python train.py --num_attention_heads=1 --norm_place="pre" --rope_fraction=1.0 --parallel_block=false --init_std_up=0.0588 --beta1=0.95 --doc_mask=true
Each number is 128 + 32 x the weight over the matrix's rms, rounded and kept within 0 to 255. Layers, rows and columns count from 0. Numbers have three digits each.

# layer 7 attention query, 64x64, rms 0.154, rows 0-63, columns 0-31
163158157105140113140116053103114141099136149139145172111135140109149157129130144142118110085166
102092114152097149108126142143159116158092115134139069135119116184135108141123102133159162184103
097081083149053131098180133160138116135096103145122100160165116144141083119115121105116167147166
140078144125111141154108136132160138155120100099129109155131095147117146100118124118158135136092
144102137114134151124141121111129090120119128092132105115120141153096158103087160111129133106114
144136111107132138103126117094148155134157138136142138149090155139133125103109083106135135145153
125090082106134155111092187132139171141132118088147077116117093074153153054143122123128127128117
130159102151116137123130164164095127109143125166115140121127142118118143165147104144101127128094
137118127099126098149134120127130124087091122098100091121096155152131142167155164161111115159118
127130188089163121143088119130146082137104170087146144115144160148121077182130140152116158146143
132191198117147109174121112118107112131151129128146159068092122166100129159158151166088089145093
174167127102149095192111124148122150112130063122138079163123170125159163132145174116089140168131
165139108074121132113111101130126046176125156149186189128044111167104139110099118111133139112137
139118124119112125143148103114114130117135110088148145088144169146135056108136154125125163155128
135119091148122140129169181182090174155102186175106087155154103158084189196146114225082090034084
189202083169133084116149098064091169131138093162125156109127159140131075139165099149087138169100
123099139165061057132134183106151072142107166128121141092089150061177107219116114091173163148105
181137122107058108089148103170114131096110071126127157148178131148119129132114122093104087104117
130134126073119204145131175140102180139131170161120156166101128122151108080150113163124159085155
104171165125132133139192189151100167115190151123131096137108127174106123119111109106102103155194
107125101139214186118147141126132091183120202118139206037169140115120140147100115116182104033133
050092116131118066124118050207134190104124182166084192150146176129156110181127168114114126161098
170075088099143160112093122111128108174140072128220099078116186118159023070048129131131101098138
099078185144165103142133132093144090196122145120121136113156144154113128131096149127045098084135
126136103134061173113165137150124176109159073115181164119179129160078165142087108026094130077140
141083198151160126163101139121112166065117098090162087143156129161148111190147152101198109101141
163118152208069222097183044117112115158091186187124123099098114113071131173079134104126109131181
131117108100019092071082098078142138123165162070154155124175110208155075122102104133150076137118
190079136073171108039100111082125173134133098138117111132111147137110187130090136193183088173105
117129183072142089165139113139083117124162130139127120166153119092204151114104135161098097115165
086135147155069179157149070082179160108167150125127170118127095169105158109075144130158176140149
071123185091096106104112210051116174122088192145133103099056112165135209058098140134161114112106
124117122134116099132126116106133134108118135120133131112142113094140124148144135170125125109125
116112121167144168129104150140131144156119098145133102121094100158131106119103119102112132165105
114132114140120130126119116142147167153107115142119121140088113153120114134099117124143143152156
109126135143095128150148118096152146155100154144124123153118110166144092126101097111173165161146
064127125146126146146126176146109134163096090110178115167162086112128078111152115111139145154104
120153115137133117108123145162101143098126144136133181107107140088135151187138130129103114115123
104167119095112168147122154143108095082106096156145085153111117134078083117116110127101114154149
109121135109129084153138095184107119117148144118115158132114087121140139147143140129112114136132
143151173119157078126116078081133077177075122105112145131124132145140150173152120137143085119095
164147142111135119128157101168084205107104158127113160130115097106161114151116152147100111087121
100132177129156111135098115078124085164145163096099148111154115129117131133125130123164108117176
099149170177148150177133144117114132088109156113090104127127118144107137190169154153112108114135
152101118121114094219175195143128087091091135094116136109135120097117066169171160153110106140149
071183124128058140080164140213127093119095133074122164122138135135112066211145112166096097137099
151114147099124119164134122089080112103159178108151159044091103119125053138119126123127086153116
185097132161110116116176147132138170151129108187157068133157170117104161214112113186094090140132
086107187146098077098157138112148189154116145163060125157120072101156108184143123126204134175112
131114099134088164078196111140120121122159173117101121156205155111120170116155107090117206092103
108068151137191119141157136130094125139121156141127121078054153185164078129087096100176078137111
164102131135123111087153136143064153149139172142107182106160091064136157140155136128170117105168
140164122130139101155103122120111206107161088183072122203099164215134180157179152148097155062132
148104073124116173203095100115111116161114166134157104106118076177142162143111147060133148174067
101092173122061121148090133140110094162180118099089179118089162123119156134141138138089095112133
147058087164072141155144133165055133112086096154105165103130102092102115126129085156152168133062
181179124087162084123112124094120050137090108095129144118071125147139104179132161165086065158051
129149135189139080090163120126099143153107083110120118152135110133202071109192144097126140102112
115145140142117145100100153160151143162132129162109138141201074138138118152165186143101129069127
059143128112097114062126090116165159196131101112140120134142185161105126078131057140165118158159
098145156203183161104120215135118122062136142127159187155095143121108112152085176112084119176078
133084164149093117139182162142163088091145174116141180078106119173152085087093064155120202157109
097126113154134148118090096093105045144129093211077113066107101144142113079137156090121045174106
154132024140111107137160135141095164147154105160131171044172113139131103143106120108088117135191
# layer 7 attention key, 64x64, rms 0.157, rows 0-63, columns 0-31
141119132114112129102107137123164106089192134125121067122151126134112125112132151151164150147118
129108122128136090104110150123109165133123114143113154168108181112142151101149126132097136098118
155134168148113133123130135106145123116153129151157152140102120126155125145143144151114140142073
127156116177182111136154125131113100137098102141130134133150119106092113181122125163110127096166
083154137131160140148112152142160088140090118075083119139119116095128117150152096128148093129193
153072112123125113132130168133137143076109152077123074093157145069111126097141081143116143112126
133120115135097112139093099121116124147120120191095147157121121181127125143113109110158138148119
156156177085143143150105103133152158125161125127141117113106129128121164151118198093122077092141
148168113139223165103104072110119147201106122115154124074164116179109115165147130129125111117147
139152161147140169161147129173120113136125083087171106146154082146094128116152100109131095117079
149083140157168122126083119112071142141115094107160134110126139125092114162123127132101130140068
138151124113131154120130100126101168136120170175200123080162130136075117118144120109140104117125
084110120124173136103108096170175159091126119072095125120192099130156157152173130172124086121145
141154129075223186122214142102177133120120166104157070148130064108131154077146133115082139102151
126165114096177202155124080146164108126138154090167103087130076179044135151115117084088037108142
147109160141093146128111073063154167136173109086069180127125126039131124126116198059170179092141
085136138035120160163170145121132113110167165111152141187118137171088169180125068095113208204157
131050123139120144150053191128157082130171134101113086182164122069171141136117121181119154101168
142167140081112178063166109109080131122179119131173155148115117088097101124092134186104179165117
070148168161115092140114203143115101094129088114134127120132102171081166135137180153113083093150
148110123125109161132102066155115091102118152126110124072172185120164160123123142125126139050129
090129134174102087201150115155141129100095172086031112155212123056130069074154168098104197192117
133087159181075147146124083074130066163082117115135137081119163126139117153020103097099187064112
168158146138156163098115045110222136127143105115118132148174137114104105127091184106078150074196
158118119158127169072134161104146106128141071155185158127187173133094151165167087066146122055194
153071136066161146097102075093105111134124120044122157129170205163072135162156141099142129138134
172092095205123072083169075203121148126073093134192143123141141102183126177155183107110080151126
129082077156035117147110096090110103080153141134072150139161100140193119211088097132157063131127
133153170100162076145145129047182127126111110042174097099083146143140070093136092155152106130153
100116109153147147140146127137083082053113108135126135162103176117154138148132105142117173145142
101145066172166128097143083126170172094110169117113169094107092117168107199188088159137183145140
109159125125159089120122099096136128109134174137192064084108040204158231109106135138147177131066
163155137078138207132116097122106144139154136106116146124115101137136176124138124097109116106071
102131105150126079124129148145158118152104133139110148143113188136113108124105110150127119120137
150115106172111123112164129091158110119129114141112124162124169153149151113112141129107167129115
111073155148143094093147111117137106112112110147103154126099166101106129074111107107117156115131
130116105151125079103165146129143141145102126148107149170097149135117148137083114124119120118125
168169121104105175146139138118144158119149131112169119130145093126137134114169143125111125118138
132091132164154140126135143164132136165141135102124147124152121141111148127153137143131088077121
123147141128114124125183129106120081069120159072142130120117108118148092156118103145095113159173
097082130121108108140126111122091140106129152172139152112104155127114108143101123137145142126122
112153115099106093119143118085140115118096121133177101104126138196160133111136123114113119162147
106097145099101142122143150114098137102086095186170133129146115098140070097138107139132181138087
168173149137155145147160122155165122119118165087133112105137157154128136125099170126127097106145
142195128135144171013158042166087114170127081147152115105115151178141129106131116141073156191142
132141141118166133126139135091150202135140124103189125119073142155056111137168161097154127099162
095132133155140083117086154117194104074149144128128136121143087099164108069111138203127113099036
126170155141108066120081160170138144118114076191143186116129149117155099045124109140155220193059
126070118152145079149170102160115124196092092177099137099131090125073054190130070124187113138123
149185109098093093123152138151113132099112132128151109173174135145153093137148117124126110162135
183110058204142133117146096109097195139150113122129060099044122151201166117076097144210169122171
180116126194146172096128143102095096151138128162150131124109170110153116125205116080144158126132
166048116141176120079160160106103153117174060160154109086185131213179139154124164164129138123104
071126093165080115100109139102090132121161184115165155131084153196161119131129179086106177142043
083104156091110127109133086109129158106193086142120059157071110110109108095131206148087150099160
154112182155125069156138171084112153112108153092150080202131053052144159181063133093195156104068
165136119141115103176115124115160114153145168135113126095126087120153184061087098115083094146130
157155158203122079122120105132109152077190097109059142151111116141111146115150112090116154166151
080118103112078114107158124125135064194149110152122106176158099091138180146154159063107173140135
120126134107105141094134131156134130090147128067133163099150156147187137161094124117114089142163
165104064114182125149092058090094108105086159161164144060064088145039136089053129085124142165119
132167117155072088149041143177155128167138122107168137067131193083175112118106129145151121177099
138133116138088199071145129141151075149124083149074125119086156106150139125107158140106081118089
142153119184064099133085102194092139144114112136187205109157121172152096129118044112059153103144
# layer 7 attention value, 64x64, rms 0.163, rows 0-31, columns 0-31
177099123095134114129109131158177163097159134083145150186136143106174096116141117081084086113133
125156094115112123107109092112148155165148173139126160165112194097071135122074130087176183105068
153086154116115053083091134148140156096113158118148144105148095123161126154125140181152103159046
135132156128112100195146145183121135158101143113162097064105113096126170112111104115147152143135
125144134113080122062080111050064130145176113193140100098107139100106135142096120130100105104161
140101107085155114078149176116094085132124103116053093137125113169095137145116059159143126166110
109131161135103157121117123071089156073173143101112148110152098112114117087123192092122120100137
084091119157084088094146114156081094031096113127163121127142117060186192175111109087100144135096
085129122137158124133107127185143079106086075118167087136118135140141111129144172136154145117092
129155128082102082107085167170138082130126159099130096144134123107205148146165130111141122084134
236140157171124095134118119172143184129142095117147133090103151077097085082192143071125123088135
142146109101170116125098151082110112206117099133100163160180133112176087105181134135058140126105
156148104142131128132111119165132136120104127145146125151097139133115093112163163119067133111112
114075088112153149150165154116181162160081125159068129085140162184118140146127086170121145097163
152093151186117136112122170089147171093070077131101111056145142148176131086114117069136174129111
101106162165149138112105086125117146105129081115105162043136123089155165111120108099183102153080
140126132104134149118119117107121122164133122143096128137117121155118115118138118138104140139118
127145142154135163141144115094145142189112089142145152149130137065177141133146081130105100061118
157106209142159115121091043112092177107095060110174067118165157097120142124164156123068178100065
180137160126079186117100152122150078089161135093121139151172173061158071115105102156115108107134
123131113101119124174143146140059158189043155136115143122164114136114099130122181085076101173066
155146130135158137161161146093105156044081135127155127144073154110126118126129162094089118100110
155137244147127086142133137121158118084119068125107139130148130138142147115161069145184133106110
107127123098144128095132160117117177096140173161172100169153131176102080175193117092161084130134
139142132136132151128088139141098077164080182088123116136144072144143125083148117080106147073072
170159108155096045110065151055133150150163159153139134104210180120156148147133174114165112142136
059197136157112150114043158114075118121162124155161158147153101137167090129138149104135166092113
101099187139140147106184143144122146105052163124090093107171164089160133182106149077191155105085
157182085097102148117158147173122155110111178114132152122129092131122087129089170166050149112150
110127100182095201172170157185118063142139149147140123120120131077122088121138106108151097136137
149148090080098139083145118157152103137168149153108143163119095174153155150192139112136152148160
178109102139093140097098062228040143203148127123112088174105154116112151143140149185102163157146
# layer 7 attention output (transposed), 64x64, rms 0.136, rows 0-31, columns 0-31
161151154038145135118094136136108142138129118070137132121182130059118157102113128124108138130145
153104099102128128091148110136127198101191147104122165132095138054107151149090175082160159089081
110147165113114097082157132111136135137112153098144083072145111137123120070178100154116138136078
126084140099116109139088142177136122088100205121116112090091180105155103133145133130144140128094
150058111133034144109106098119073102110158178112099183090125104088129121072162162133109163131120
126106125118134123102159160049079154086124115091094119114062092194154177129156173191159080116132
154149154135138160098170174074115164182117146076137092136154121094121128148174136059111148151150
128101112104165203119121149186101162157117159166146074130187087071109158159194047127098155142143
108122113136143137132176132170141140136100060163135067148166134200124126139046105086118103074123
136083120086085155105138118190150123126122150117127105122207135140161169114102140111145131106133
186173172147126186116067107129153118142134160112062162094169197105116139080111133097139152097171
156110078112185137095139083095131126108125085108061150124184052116153084125114141214149090082137
157123121133122139125112114149111135148137121118100118130148116126109114119097134106098102119138
103122139158136090168111055155135092092112104140113163096044138143159105147111119146082134149174
121144083126144093132058212124146125193074120139075171070158182134142191121201116105110094099151
120114155157135136110107137166152184147127140144092108057150189091136124104176145081170093134111
118144115154118132118121134110132117113144124143132154129116119144147127122115128152135125130129
136147194156149146140079094091141076170126075134109133112160113064170160155070131153181138092092
151159159143091191140145156128136176147131073122108194118223123118095117170136088123139109092039
213104123060197191144085139125091107077132128120141141127226206073150106105148136125124103132110
088134078154132131132095131125092102136111178164109136089164062127055117095104126137177071169096
149109110148142151139117135136138168151108129110160117136128156123110097104131104117103122112124
092166222152132113127109175097167119072094060144170176089172136122099170146101125111106070073134
115123133079128084110148135183141103129106177053139153147106108104104138130194157146099104092166
129119113215149154116119120115163115137099146117122118140164087112206120117074147078160102107134
154083113148131089119157134133162136172141129111119174082236089119129104112152090152103147123111
109153114142123127136129126105129134124150156143113144106164136108139167134071163094158134092135
100119149159225140136133112144121119108049191132161152144169137156100095153140079065191185119073
152131115105100187101153080085121094164170095146162102111107161140124116149123095123088106144162
175116101132151133161121157092111033177107159148136085146114146128122101185113152113137086084048
103164131093145194096129147136129117154212158164072125139154138179131196118120165144168121138194
118118172177047161101107142190039140144161149119092154236137098117129080130164109175127128174113